python train.py --n_head=4 --n_kv_head=2 --vocab_size=6345 --activation="geglu" --positions="rope" --qk_norm=false --tie_embeddings=false --parallel_block=false --weight_decay=0.11 --warmup_steps=200
Each number is 128 + 24 x the weight over its row's rms, rounded and kept within 0 to 255. Layers, rows and columns count from 0. The size above them is the row's rms in percent of the matrix's.

# layer 10 MLP up, 512x256, rms 0.152, rows 295-348, columns 0-127
size [ 92  97 105  99 102 101 106 106 106  97  83 100 105  98  90 108  98 109 100  99 106 105 100  96 102  96 108 105 100 101 103 100 109 101 107 101 102 100 105  97 100 105 101  93 105  94  96 101  96 102 105  94  94  94]
[[124 152 128 136 159  99 145 126 167 166 115 123 101 116 149 152 124 114 107 154 134  82 176 135 141 148 134 124 139 131 171 136  80 115 100 123 149 141 163 156 119 112 150 113 141 131 103 161 119 140 159 156 107 160 128 164  90 105 117 127 108 145 122 117 155 123 136 105 146 148 157 129 104 123 159 112 112 102 130 155 122 153 134 138 167  98 113 118 111  95 133 120 165 117 139 159 159 151 113 133 152  93 130 149 118 155 145  93 156  93  98 117 129 130  97 120 185 141 146 136 135 151 116 150 154  92  92 139]
 [160 162 144 111 103 134  90 145 134 121 116  91 142  93 172 159 157 136 114 140 100 110 108 114 111 105 121  97 146  98 145 142 147 137 159 136 132  98 127 111 146 139 152  96 167 109 107 125 127 157 106 117 156 134 137 133 119  83 188  97 115 114 121 102 155 135 102 139 135 158 145 119 115 188 133 148 110 166 185 152 107  97 119 135 144 153 106 117  93 145 135 128  96 157 140  92 119 120 140 111 159 128  96 107 154 128  84 111 156 119  68 145 140 144 128 135 102 138 107 126 164 114 108 100 137 126 136  94]
 [144  97 115 115 118  92 148 106 129 144 110 108 149 136 118 102 175 119 100 121 146 141 160  93 157 102 118 140 140 120 111 127 142 140 145 118 139 130 117 158 142 132 120 127 134 148 107 163 126 155 172 185 109 103 135 142 124 147  65 100 154 171  88 155 162 167 138 137 147 147 127 108 102 118 150 140 157 165 130 116  97  81 168 142 128  85 169 144 146 122 179 146 143 144 159 126 151 122 103 145 130  92  91 102 166 165 124 119 134  82  68 152 161 122 116 109 114 153 146 118 134 120 143 169 126 127 117 145]
 [156 163  58 133 152 183 113 141 123  96 136 165 154 112 142 109 164 138 120 124  83 117 117 129  86 130 121 105 167  97 153 141 116 162 131 135 137 139 146  75 125 186 139 123 150 133 114  92 169 160 121  93  98 126 115 132 126  85 157 112  86 170 111 119 141  80 163 122 141 173 142 127 104  92 154 110 117 130 112 149 168 156 122 139 130 100 170 102 119 153 131 115 123 112 140  96 130 119 116 101 179  92 102  79 136 116 141 166 119 116 158  89 117 109 121 172 128 158 161 153 149 115 161 119 128 107 135 142]
 [118 164 150 191 131 146 151 105 131 198 135 151 104  99 184 118 134 137 134  97  79 144 150 110 131 144 104 163 121 122 108 106 126 156 102 132 151 126 124 117 151 111 147 152 156  93 106 149 149 119 121 149 135 139 124 142 134 113 149 145 145 135 108 123 139 148 148 110 130  98 147 125 128  91  89  98 149  77  99 114 128 143 130 139 138 114 129 155 115 115 135 141 141 109 123 139 126 121 158 101 144 110 107 136 125 143 151 135 114 127 155 124 153  84 105 103 146 120 110 133 111 113  85 163 104 120 189 148]
 [ 98 119 109 113 108 115 105 135 111  75 158 110 147 131 119  99 136 127 141 166 106 163 133 130 109 161 112  69 142 129  80 132 115 181 125 132  84 143 126 127  77 150  98 164 125 147 135 127  58 139 176 115 101 132 139 161 129 129 121 125 158 121 111 126  90 147 156 174 136  94 117 134 111 175 160 133 174 112 104  81 144 101 119 109  97 124 143 106 105 153 110 143 199 137 133 106 117  70 141 148 130 126 101 148 100 180 122 149 127  85 127 174 139 139  67  95 137 148 129 111 150 132 145 148  88 109 129 121]
 [ 99 129 130  99 157 172  99 127 110 116 110 175 113 151 121 108 129 160 137 123 111 130 164  90  67 146 131 122 104  81 178 122  80 118 113 128 189  91 126 123 114 134 146 141 130  93 103  76 133 140 134 158 125 150 131 141 118 156  80 130 133 104 148  97 130 137 159 121 130 141 108  92 131 121 158 109 108 128 149 119 122 115 154 174 103 124 126 127 146 138 124 159 132 130 185 126 122 124 158 136 119  54 128 157  99 100 110 127 102 168 116 161 112 157 142 116 157 115  79 142 123  92 141 171 141 103 129 109]
 [ 92 130 115 152 119 143 149 148 116 119 131 143 134 154 133 143 105 149 120 165 179 111 135 141 114 133 169 115 151 130 188 134 138 122 136 148  80 144 127 135  91 132 128 134 142 124 123 103 122 136 121 149  99 150 157  79 105 100 152 145 151 129 130 129 113  95 130 157 140 102 131 142 168 102 148 144 101 113 120 145 122 138 124 119  83 143 111  86  83 110 129 130 163 151 135 130 119 153 109 140 147 104 102 146 112 155 151 137 140 127 125  78 130 168 109 160 135 113 106 170  89 132 158 131 129 134 106 140]
 [103 140 155 136 110 149 151 149 136 115 136 113 104  97 107 144 151 161 129 107  77 153 131 135  75 135 156 137 100 138 145  91 125 160 153 118 138 142 123 132  89 145 133  96 130 131 115 138 113 108  78  82 120 148 116 112  98 103 146 122 132 127 122 147 125 140  97 127 142  95 127 100 158 149 145 152 149 121  83 151 155 125 117 131 116 110 166 141 153  80 111  77 135 131 137 126 112 122  80 122  90 151 156 150  79 131  93  85 156 135 177 124 112 106 111 138 160 117 139 100 113 160 100 144  86 155 138 108]
 [138 151  92 137 154 101 151  89 108 135 170 113 152 105  83 164 150 141 144 117 142 128 120 114 151 117  97 138 129 157 135 127 159 156 129 110 150 140 128  99 127  65 142  83 105 112 148 136 139 108 118 146 166 141 140 139 155 133 168 123  90  93 112 121 118 138 120 152  64 104 108 180 149 146 126 126 141 124  97 147 121  98 132 148 145 116 100 109 101 144 145  77 110 171 190 161 137  82  93 148 165 119 147 110 131 159 106 123 136  79  99 133 149 119 112 126 146  99 106 174 142 139 149 149 151  86 100  97]
 [150  92 105  98 124 124 175  92 111  87 103  98 115 107 104  83 131 134 110 146 108 116 129  93 149 158 181 110 129 131  88 137 150 119 133  92 146 139 121 134 159  94 164 168 116  68 114 176 144 119 119 159  80 112 125 129 138 114 102 145 136 165 144 153 114 153  75 154 157 100 146 109 125 100 146 127 137 115 106 144 127 119 107 117 127 182 159 123  73 142 133 143  91 127 132 139 114 117 125  90 128 142 123 171 120 117 108  98 101 105 148 121  89 167 109 162 173  94 100 119 156  93 154  98 121 115 153 146]
 [137 139 115 120 102 175 128 155 149 168 174 103  90 133 141 198 145  66 124 129 148 129 131 168 119 117  85 136 123 162  98 167 112 111 148 155 129 103 127 117  87 125 106 145 133 152  80  99 141 136 154 114  84 116  96  83 122 194 139 143  84 161 136 111  91 147 171 136 145 144 101 118 129 146 105 122 117 104 141 151 135 129 120 123 151 112 152 132 137 172  88 115 122 132 138 127 136 121  99 139 134 149 116 162 106 171 176  86  99 126 132 112 125 105 131 126 142 111 114 149 123 120 123 132 126 147 117 126]
 [104  99 146 142  73 107  99 133 107 131 108 130 145 125 126 137  74 110 112 146 109 137 146 110 111 123 125 114 112 125 123 109 104 159  94 113 157 125  96 139 112 122  88 149 142 142  77 127 107 164 101 118 140 103 138  44 156 133  81 156 118 115 157 143 162 107 130 125 114 126 159  75 151 152 103 120 170 124 110  90 113 137 130 173 126 188 105 109 120  93  84 143 140 132 124 133 137 124 138 148 105 159 170 133  92 120 123 157 128 157 121 117 120 143 162 137 146  97 104 151 120 148 100  75 107 137 137 147]
 [108 110 138 129 172 155 101 103  93  97  93 155 162 144 153 121 122 134 160 100 142 110 135 127 141 140 115 116 119 118 100 117 104 154 129 102  94  87 145 129 127 129 129  97 121 134 150 131 112 138 148 131  85  94 126 114 153 153 131 121 123 101 141 141 139 148 122 114 133  90 112 124 143 167 122 161 124 142 140 104 137 152 134  89 140 104  77  94 135 111  96 120 127 139 125 137 113 118 170 169 108 118 124 143 143 126  98 145 108 104 168  87 137 146 141 130 139 117  91 102 127  77 137 215 127 123 144 126]
 [ 77 142 103  88 159 122 134 119 116 134 106 128  88 118 150 117 164 150 102 130  99 117 148 181 114  96 115  79 118 125 143 155 125 110 121 131 108 109  98 139  78 126 133  93 154 121 146 162 149 119 134 169 173 114 146 162 110 164 147 149 134 128 138 127 133 107 112 122 160 139  97 123 142  99  83 119 132 110  95 120 114 166 138 126 101 179 120 114 134 117 150 150 166  76 122 155 170 134 133 120 112 154 116 122 129 165 134 151 148 129  85 163 169 153  96  82 101 149 142 144 143 177 156 162 137 110 162 107]
 [ 96 117  80 115 118 144 138 127 134 121  96 123 116 141 120 145 141 139  93 120 179 129 100 144 110 128 133 163 134 139 110 129 155 170 172  91 108 158  98 124  99  87 110 117 143 119 112  84 103 132 133 188  90 154 109 133  90 117 105 127 153 132 139 120 164 119 124 159 123 136 171  96 122 132 126 153 165 149 131  99 120 102  85 130 138 130 116 120 161 144 110 114 134 113 153 122 105 138 104  97 177 127 122  99 112 169  79 146  63 127 125 157 152 123 169 105 137 139 141 140 145 113 146 141  74 146 163 120]
 [144 154 127 145 130 105 139 102 146 142 113 128 123 138 141 132 155 161  78 117 157  88 107 143 127 103 132 141 127 139 120 147 114 143 104 127 132 151 160 143 128 136 115  85 129 142 122 168 169 141 125  96  65  75 143 158 142 140 122 103 137 132 137  78 136 110 154 118 103 140  91 128 163  91 134 151 102 124 101  82  79 153 102  87 106 151 135 164 140 117 142 152 125  98 136 118 118 145 135  97 150 135 154 110 125 121 145 101 115 131 133 117 129 152 167 115 136 114 131 128  90 102 135 115 162  96 116 167]
 [144 143 101 209  75  84 122 127 133 169 109 137 125 148 144 118 153 130 175 146 160 151 152 123 148 113 120 106 120  76 109 174 134 141 150 160 136 157 111 121 131 136 130 119 138 128 107 136 129 124  96 166 145 114  97 147 138 108  95  86 150 149  98 109 174 111 109  89 104 134 116 125 128 124  89 212 134 119 119 147 125 120 135 151 131 120 137 118 174 120 119 116  98 128 109 136 166 114 142  82 135 154 121 121 137 125 138 115 115  64 157 141 122 134 159  99 119 121  90 129 108 130 115 120 150 165 107 141]
 [100 136 136  92 173 179 101 142 159  94 132 165 122 129 166 106  86 182 121 147 126 109 120 178 132 122 163 116  95  78 176 153 172 127 122 120 119 118  53 123 130 157 126 124 130 101 146 148 151 113 130 109 126  83  76 140  99 116  93 144 200 120 130 170  90 111 112 154 127 136 140 160 112 104 145  97 122 139 121 130 161 149 103 103 111 166  94 124  99 153 122 136 121 110 170  88 105 155 120 128 136 143 158 115 126 130 155  80 123 149 131 127 147 135 119 117 132 156 149 136 145 112 126 180 137 138 155 156]
 [ 92 147  88  63 143 134 124 139  86 132 102 150 152 104 144 115 166 133 129 176 115 156 145 144 153 110 156 133 150 141 119 121 124 120 114 153 151 143 154 145 145 122 146 127 143 166 123 138 145 146 120 124 120 111 108 115  83 130 135 117 110 142  86 107 136 127 129 145 141 118 133  95  86 161  57 133 131  83 123 124 162 140 112 117  80 133  65 156 134 169 148 110 148 127 117 129 123 143 124 126  90 109 110 146  97  76 165 106 134 137 142 126 104 143 119  97 109 138 114 171 170 153 132 140  96 109 140 149]
 [127 128 149 142 101 118 134 105 109 120 151 141 155 155 141  92 126 130 112 124 122  90  95 128 149 127 142 129 114 173 152 114  92 199 129 162 149 102 165 138 147 135 118 100 125 109 134  96 160  75 163 119 192  93  97 106 139 122 100 124 120 129 136 119 132 111 149 146 135 120 174 198 160 168 113 110 120 100 147 106 120 144 132 167 137 109 142 139 105 129 152 151 116 138 119 118 107 165 127 129 146 143 113 117 170  89 116 145 111 102 118 114 146 183 167 151 132 175 145 153 135 104 134 134 162 109 121 142]
 [149 149 150 120 154 159 134 160 105 113  99 153 158 160 160 131 132 108 119  96 170 130 128 147 117 129 132 101 142 102 137 105 142 117 100 100 106 161 170 133  68 118 156 149 161 164 108 109 143 100 153  99 149 140  90 176 125 110 131 133  89  90  88 127 105 125 102 130 125 143 128 111 137 132  86 119 114 144 120 127 140 128 133 132  92 104 126 134 118 120 141 102  67  72 124 145 147 146 119 140 128 124 154 144 182 112 144 110  83 128 136 164 150 161 119 115 136 132 123 101 191 132 161 155 122 112 135  91]
 [153 119 155 155 138  96 136 138 174 183 125  73 139 136 126 111 131  82 128 127 137 138 143 100 119 139 118 148 135 136 105 124 103 113 146 114 125 154 108 139 151 122 106 133 129 149 142 139 160 134 188 163 162 104 167 142  93 109 163  91 148 129 133 137  98  99 103 108 130 117 156 122 165  79  58  95 135 123 160 156 141 105 148 164 145 158 155 119 145 146 142  99 139 103 132 109 145 133 137 172 126 168 164 170 128 171 156 168 148 148 167 139  72 133  90 161 166 104 143 144 154 146 158 125 187 163 134 122]
 [ 91 127 100 112 111  45 152 141 166 147  71 137 138 117 125 125 120 172  70 124  71 113 105 121 112 118 139 138  85 148 102 136 130 131 120 107 141 142 170 179 102 132 133 124 103 130 103  99 150 152 172 151 147 103 170 157 160 117  98 128 112 156 161 161 167 137  73 100 127 125 113 128 124 100 175  97 143 112 139 113 148 126 136 115 143 137 146 135 121 180 163 137 106 144 152 128 127  99 110 123  93 127 142 102 165  98 108 153 148 167 101 125  89 136 140 160 100 130 128 138  88 182 133 149  79 118 166  86]
 [ 76 114 136 156 130 133 128 127 143 148  95 101 115 139 118 180 129 170 145 164 117 109 115  93 132 108 120 127 134 145  87 158 144 126 136 154  93 151 114 139 118 108 131 113 159 120 134 135 153 118 144 126 134 138 135 138 118 119  99 139 137 131 158 179 119 141 144 139 140 133 109 115 110 108 129 121 134 105 114 131  99  99 171  94 178 106 118 146 170 130 127 157 123 136 174 146 133 158  93 135 115 145  93 156  96 114 143 123 138 116  88  99 120 171 126 143 133 115 147  76 106 111 118 127 161  64 114 112]
 [112 129 142 131 146 127 156 129 119 109 112 129 128 133 163 129  92 139 134 109 140  92  93 153 127 122 149 144 119 139  92 185 131 101 113 161 131 151 150 111 127 132 102  82 128 133 129 127 157 126 118 140 108 116 103 137 107 122 136 118 121  78 128 136 122  98 130 118 108 109 141 161 191 119  76 139 146 135 136 140 132 137  94 148 117 157 139 176 153 146  72 146 150 130 144  79 154 142 126  63 137 142 165 141 137  93 125 119 105 103 101 115 142 160 199 126 126 127 158 129 162  96 160 149 126 158 161 144]
 [115  87 116 139 143 134 105 149  84 126 119  98 108 128  97 140 141 127 162 128 117 150 140  92  96 140 131 105 131  94 104 158 141 138 108 141 129 116 146 102 142 122 119 144 158 179 136 111 141 125  80 138 140 152 133 157 168 110 175 146 129 117  78 161 124 110 136 152 112  83 159 135 109 183  92 177 123 119 112 134 134 106 102  93 122 118  91 120 116 151 174  72  97 116 151 120  98 138 117 142 132 124  94  54  89 142 122 100 144 107 129 164 117 133 165 169  91 137 155 134 181 102 122 130 158 111 117 144]
 [145 105 119 110 120 110 155 105 130 122 125 132 180 109 173 163 120 143 120 114 149 145  89 145 155 151 135 146 157 146 149 114  90 116 152 124 154 118 160 112 127 160 115 112 101  91 142 114 154  83 119 173  79 125 119 142 145 157 123 121 202 150 136 134 107 145  75 131  99 135 104 105 108  79 129 112 136 140 113 122 143 124 112 125 137 166 154 125 141 137 137 142 122 133 143 137 121 175  86 123 147 101 131 124 134 114  97 202 108 129  85 127 155 144 117  89 142 120  76 138 163 120 138 136 133  95 165 110]
 [130 133 147 127 124 141 145  79 122 167 112 115 137 109 120  84 167  98 130 134 133 125 149 157  65 131 123 151 114 135 145 149 147 149  90 140 125 148 108 154  94 125 128 132 112 162 120 181 131 136 136 116 122 149 141 150 100 146 154 162 153  89 153 166 118 111 158 154 139 151 108  87 139 124 128 136 192 138 151  91 108 105 156 139 168 112 147 123  93 169  94 140 145 103 188 137 161  84 135 124  77 111 126 159 111 129 149 104 124  98 158 126 120 133  94 116 146 110 120 100 117 144  90 154 131 140 157 124]
 [118 148  94  91 156 102 147 130  89 140 112 116 113 124  93 125 122 136 134 157 154 106 168  96 121 105 178 119  95 123  98 137 174  93 150 143 183 113 154 132 127 135 123 117  80 143 124 159 171 155 104 188 148 138 138 171  96 135 167 127 159 136 107 101  93 122 135 117 101 121 155 136 131 114 109 153 157 124 144 146 109 131 154 144 139 136 139 118 114 172 161 110 115 157 139 132 167 117 133 144 150 102 136 186 152 144 121  99 124 119 111 141 112 105 112 145 135 169 140 154 166  97 131 126 150 104 115 168]
 [117 112 104 116 117  41 140 142 138 124 161 137 116 133  97 142 113 169 168 143 132 151 143 110 160 137 120 123  98 178 133 114 125 173 127 136 147 143 133 157 105 121 116 123 124 105  76 107 124 169 116  77 146 162 130 138 119 107 107 104 157 121 166 101 131  84 118 175  66 117 106 170 114 190 133 103  98 126 104  88 128 133  79 113 124 143 111 148 137 118 124 151 150 177  92 109 133 125 149 138 127 147 143 134 124 137 137 110 152 104 127 104 131 112  97 140 118 116 118 139 124  92 142 135  98  86 131 127]
 [107 116 124 138 172  62  87 149 105  95  73 132 120 154 148 146 115 138 135 100 155 159 142 139 144  81  97 142 112 144 141  88 121 165 118 133 146 120 121 190 114 139 112 161 167 145 162 101 154 110 110 105 171 115 130 117 141 133 127 119 122 136  93 126 102 123 119 161 135 133 118 121  93  81  92  80 107 127 135 136 167 157 134 146 136 142  98 135 148 124 151 118 117 120 158 117 100  88 161 161 134 110 108 122  85 150 123  96 152 129 191 151 139 118 139  88 150 112  45 123 179 116 107 117 149 149 150 121]
 [141 131 107 164 102 110 127 101 100  98 138 110  88 143 117 116 147 129 141 118 153 111 103 153 148 109 108 150 147 156 122 123 122 136 151 137 136 152 120 141  69 161 108 123  65 133 154 147 143 115 110 117 117 135  99 168 123 140 116 100 166 136 121 150 111 120 144 160 160 115 140 127 121 154 137 151 127  98 102 182 134 123 153  83 145 116 112 121 152  71 168 120 174 152 156  76 157 146 139  99 110 110  79 154 149 104 146 117 115 152 145 130 114 137 160 122 127 125 118 133 127 158  89 103  91 131  95 153]
 [194 150 133 121 141 116 129 137 129 182 139 125 132 143 120 119  99 155 132  99 102 129  60 101 107 101 170 187  95 124 102 167 136 161  96 150 163 147 120 129 157 138 169 143 189 166  99 136 120 111 124 137 125 143 140 130  99 127  69  96 117 144 136 147 136 130 130 110 143 140 145 102 149  88 108 131 139 149 113 161 130 210  84 105 111 147 123 137 147 123 153  97 146 122 132 125 139 135 121 114 114 129  96 153 135  93 145 158  91 148 109 106 152 114  84 147 148 155  89  86 121 122 116  87  92 111 107 147]
 [154 145 136 124 161 131 106  94 106 148 106 105 139 105 118 123 111 149 113 119 162 142  65 102 143 146 176 140 154 113 113 113 124 137 109 133 124 170 136 117 127 173 142 158 113 145 181 130 119 117 148 136 123 100 147 148 107 109  99 108 169 114 154 139 120 159  85 130 132 135 111 151 133 120 171 104 143 139 146 125 160 103 129  98 121 114 106  95 149 155 131  92 109 173 158 133 129 135 111 124 134 116 136 135 131 152 121  92 121 135 108 161  79 114 110 136 101 177 112 130 127 182 147 121 109 116  97 120]
 [131 113  87 118 115  97  61 166 124 103 143 101 128 114 163 133 155 128 147 142 175 123 166 147 139 103 117 109 151 127 135 119 109 109 120 132 147 145 127  93 135  96  85 129  85 117 137 136 104  86 165 167 126 146 136 126 137 149 130 150  90 106 131 125 105 129 143 123 166 104 145 147 109 147 171 136 162 132  96 120 152 145 157 131 136 103 114 144 109 128 144 118 116 139 133 128 170 123 167 133 150 134 118  85 128 113 141 143 135  90 111 137 103 116  71 102  85 131 153 150 186 146 132 138  89 115 129 116]
 [154 100 124 165 128 151 163 116 124 109  91 106 135 131 131 184 161 126 131 108 139 126 120 126 114 118 134 165 139 144 132 139 125 162 136 156 144 126  84 136 126 126 155 122 133 124 135 119 104 148 147 139 152 129 170 133 134 158 113 214 152 116 125 146 164 129  97 127 127 145 110  96 156 146 140 108 142  85 110 159 126 122 131 182 152 172 135 115  98 155 105 170 123 160 191  86 139 178 147 114  94 136 171 129 133 154  99 143  81 127 131 145 110  98 158 148 166 156 132 104 149  88  85 115 119 119 128 120]
 [143 180 109 138 141 106 118 155 116 126 174 127 164 131 131 155 123 137 158  99 120 117 148 153 160 144 140 156 146 136 179 134 140 155 139 142 141 100 135 128 119 100 148 155 108  80 171 124 142 101 127 139 135 128 159  66  95 129 134 129 164 121 140 159 110 128 132 119 164 128 132 150 117 105 125 167 124 156 133 137 120 115 118 107 128  78 128 128 150 131 144 143 171 167 136 108 136  98 130 133 139 118 146 126 126 153 136 116 132 143 113  92 120 140 132 180 164 134 139 156  83 118 140 169 133 143 129 122]
 [108  94 139 137 137 176 184 121  91 128 100 125 115 140 116 138 158 127  92 105 150 124 168 104 152 147 145 115 136 114  87 163 140 133 134  96 169 100  85 122 129 126 135 137 144 123 161 137 114 158 149 153 156 154 168  80 100 136 117 134  97 160 130 145 102 153 108 170 161 138 150  97 109 125 130 143 164 130 124 148 106 123 130 146 173 131 166 158 127  99 166 142 130 143 114 102 117 142  90 103 108 168 131 132 128  97 181 130 136 125 166 119 121 142 183 129 135 113  82  95 109 157 138 108 129  89 146 115]
 [111 120 119 143 116 164 106 139 162 180 148 107 136 122 102 119 130 138 161 154 152 107 129  90 140  97  82 152 172 122  88 126 149 120 129 152 146 117  82 138 124 135 123 149 111 113 147 174 158 154  76 151 176 115 138  76  83 105 144 120 132 128  72 118 109  96 141 132 139 106 135 118 117 103 125 162 112 133 112 163 142 136 140 100 145 136 150 115  79 109 146 102  95 123 158 144 113 189 116 136 104 163 148 127 140 133 133 119 138 144 148 138 150 148 124 125 112 169 188 170 156 146 166 101 105 176 158  83]
 [179 109 100 115 104 137 174  90 147 159 124  98  91 144 161 146 162 142 117 118 174 132 120 144 108 121  78 128 126 145 149 123 128 178 141 121 141 174 116 124 100 127 143 129 139 131 130  98 129 110 121  92 127 134 150 184 121 124 146 120 126 134 127 141 132 129 152 124 129 122 121 149  99 142 168 125 107 113 109 184 105 114 121 153 149  95  95 149 164 100  91 133 104 134 119 161 120 135  90 163 145 125 130  85  88 156 104  94 102  95 140 117  91 113 165 118 101 133 143 166 109 172 105  88 191 128 155 140]
 [131 127 164 149 133 136 119 159 119 182 144 125 111 110 148 141  85  97 175 126 150 126 114 149 114 118 126 115 128  81 127 119 147 153 146 125 158 104 138 109 118 157 138 138  84  83 134 111 118 107 165 174 135 139 139 136 117 125 154 118 127 122 119 109 124 128 120 154  97 101 131 110 131 141 111 140 147 110 125 160 160 150 107 113 119  96 114 130 142 138 142 132 115 142 115 104 176 151 111  94 101 137 155 172 176 119 111 111 172 127 127 126 132 116 122 149 136  78 185 124 157 101 103 135 127  86 136 136]
 [148 124 113 169  97 101 134  87 137 103 143 145 143 118 123 155 119 151 136 150 147 156 113 135  96  82 172  81 121 141 181 149 150  86 151 116 129 107 145  97 130 134 139  75  97 129 113 151  88 129 127 122 167 127 112 143 130 147 140 128 158 111 146 149  96 117 126 127 113 109 137 131 170 122 156 114 140 143 142 116 124 151 139 123 144 163 134 111 148 189 126 106 141 116 123 151  94 123 115 156 112 134 138 153 138 105 115 123 130 160  97 155 141 156 153 142 100 144 121 108  72 122 111 137 126 130  97 129]
 [115 120 165 147 169 157 110 102 117 119 101 121 127 162 118 135 143 144 161 147 137 144 132 160  98 167 103 159 161 123 102  80 111 102 127  75 111 145 172  94 137 176 120 136  91  80 119 151 138 126 150 175 102 137 138 141 150 121 181 162 172 151 114 123 118 137 104  79 130 142  95  85 112 125 117 162 116 108 105 175 141  91  92  54 154 164 112 135 133  89 101 130 135  91 138 126 106 132 153 130 124 140 171 108 148 109 118  90 127 164  88 119 101  88 144 117 132 119 166 147 140 117 127 121 106 139 135 138]
 [158 135 122  84 118 116 104  91 126 156 150 143 131 109 151 146 156 110 127 159 110 145 129  66 132 153 101 101 131 119 116 136 100  68 115 168 115 112 114  96 175 123 156 121 125 135 124 110 125 148 121 149 130 131 115 111 106 147  98 145 128 123 154 122 147 128  97 126 136 117  94  80 155 105 129 142 100 112 146 142  99 150 123 108 117  90 139 147 122 121  95  52 120 102 144  89 156 128 162 127 156  93 116  89 141 163 112 112 149 100 118 105 116 116 103 100 134  69 150 109 111 129 112 106 127 121  89 132]
 [113 128 120 123  94 100 137 121 130 135 129  95 175 152 188 162  81 141 155 154 136 115 130 129 125 119 120 100 145  93 127 125 110 109 133 132 116 191 127 159 107 121 155 134 144 136  93 124 138 124 127 200 174 140 192 117 108  94 137 148  96 104 126 134 125 120  60 126 134 119 120 126 149 190 131 140 106 147 165 136 109 136 104  91 127  97 155 114 147 152 132 122 172 128  79 119 142  97 101 101 127 105 142 126 129 158 114 128 109 145 112 127 154 131 143 118 135 102 167 146 117 111 123  80 112 118 124  91]
 [115 106 104  95 160 139  98 117 122  78 152 129 116 121 103 167 148 144  93 114 125 130 131 115  71 156 124  99 119  70 141 131 155 121 160 104  97 128 110 124  95  83 150 124  94 141 128 105  93 111 108 141  92  85 113 174 141 122 113 150 136 127 104 161 129 119 118 117 145 150 153 143 110  86  72 135 133 155 129 161 145  99 132 143 170 180 137 128 104 130 149 129  94 120 117  95 186 148 134 165 139 133  97 119 163 178 111 167 160 127 142 124 151 137 134 100 139  98 125 173 132 139 141 143 115 140 128 128]
 [108 123 131 139 128 154 164 151 129 157 170 114 128 140 117 162 165 129 133 126 141 155 151 173 111 162 132 157 118 122 154  96 127 104 100 126 117 113 129 124 187 125 163 110 127  61 119 110 118 129 172 107 122 178 112 127 161 198 148 113 124  91 119 135 128 148 118 153 141 117 134 118 119 153  88 159 142 105 134 138 130 167  84 118 142  94 159 110 118 149  97 146 102 110 119 112 159  88 125  98 119 123 131 117 112 107 109 115 104 138 120 105 110 140 152  94 178 107 102 146 133 141 155 122 127 108 133  95]
 [161 134 159 136 145  74 121  94 112 111 150 114 133 168 108 110  90  84 112  98 121 119 132  99 122 107 115 131 113 112  88 129 125 129 122 133 128 120 153 143  86 111 141 175 140 113 138 127  88 138  96 138 103 158 141 141 120 118 112  94 186 117 143  88 158 145 171 161 123 130 123 157 111  86 125 129 118 138  99  90 138 138 108 144 120 141 111 106 100 115 112 160  78 140 156 128 161 106 127 145  98 145 155 155  92 128 117 102 125 130 150 105 121 123 126 116 141 157 138 130 128  81 140 112  73  95 105 149]
 [127 155 141 137 124 136 139 152  78 139 123 113 165 121 149 110 107 140 120 168 148 137 120  79 101 141 111 162 136 153 142  96 171 104 144 147  98 158 150 131 131  69 148 156 115 115  97 111 160  89  71 131 120 119 134  87 122 154 163 151 141 127 141 122 152 125 132 160 103 138 140 121 117 122 153  76 129 129  93 123 121 119 110 133 164 153 131 167 108  78 129 110 135 100  78 112 132 166 144 132 102 125 142  81 127 149 135 155 100 130 133 144  96 179 117 139 105  96 122 159 129 138 134 124 128 138 129 119]
 [ 92 128 142  86 140 148 109 125 110 108  95 136 116 112 145 143 122 121 123 108 141  68 125 117 141  80 115  94 128 143 141  70 120 127 121 116 189 123  90 124 145 123 125 126 143 162 118 102 175  94 119 175 141 147 146 124 119 137  94 144 134 114  98 143 146 161 154 119 109  99 127 105 146 147 137 131 104 162 161 104 119  75 145 127 130 142 168 141 133  99 114 111 110 136 112 143 121 116 119 119 146 112 129 184 138 169 151 102  74  95 142 132 143 175 107 136 127 104 112 124 128 116 129  93 144  61 145  74]
 [137 118 137 157 120 118 157 135 151 148 144 149 113 138 149 172 132 110  94  72 103 133 119 183 171 155  73 125 122 149  98 105 153 105 134 154 147 119 161 128 144 129 144 105 106 136 150 135 135 102 117 102 135  96 113 121 151 136 118 155 138 149 133 139 108 132 152 186 166 120 107 137 147 137  91 154 128 126 113 163 128 175 134 118 117 140  81 127 138 131 136 122 139 110 141  62 139 100 109  76 113 154 141 148 163 144 150 135 173 130 123 109 119 145 119 103 128 122  98  89 136 110 105 145 115 135 127 169]
 [101 123 109 138 116 114 121 135 160 104 155 148 145 123 100 106 128 105 156 126 117 113 147 127 103 146 141 137 154 161  73 131  97 143 156  89 126 133 172 151 148 140 139 154 128 141 146 152 122 128 191 148 127 146 127  89 142 175  75 154 105 129 129 118 156 131 113 122 116 147 115 111 142 163 161  99 141 131 153 142 107  80 147 108 156 139 113 163 135 103 150 161  59 131 120 115 142 120 101 169 173 113 121 112 148 123 124 137 167 115 133  93  94 108 143 123 116 127 104 102 110 123 101 137 123 137 128  80]
 [101 126 131 169 102 119 148 155 116 172 155 117 123 144  89 103 119 144 106 130 130 107 174 157 160 155 116  88 123 127 144 149  94 151 118 145 136 153 132 134 112  90 133 157 134 148 130  88 127 126 105 124 133 156 148 161 134 141 120 139 109  87 153 154 137 122 110 159 132 137 156 133 113 108 120 177  97 106 103 161 114 141  93 115 102  95 162 105 134  96 131 143 131 105 129  99  74 152 105  96 166 127 136 124 144 125 145  98 126  97 131 173 148 125 174 104 114 141  70  84 138 147 113 150 116 134 133 129]]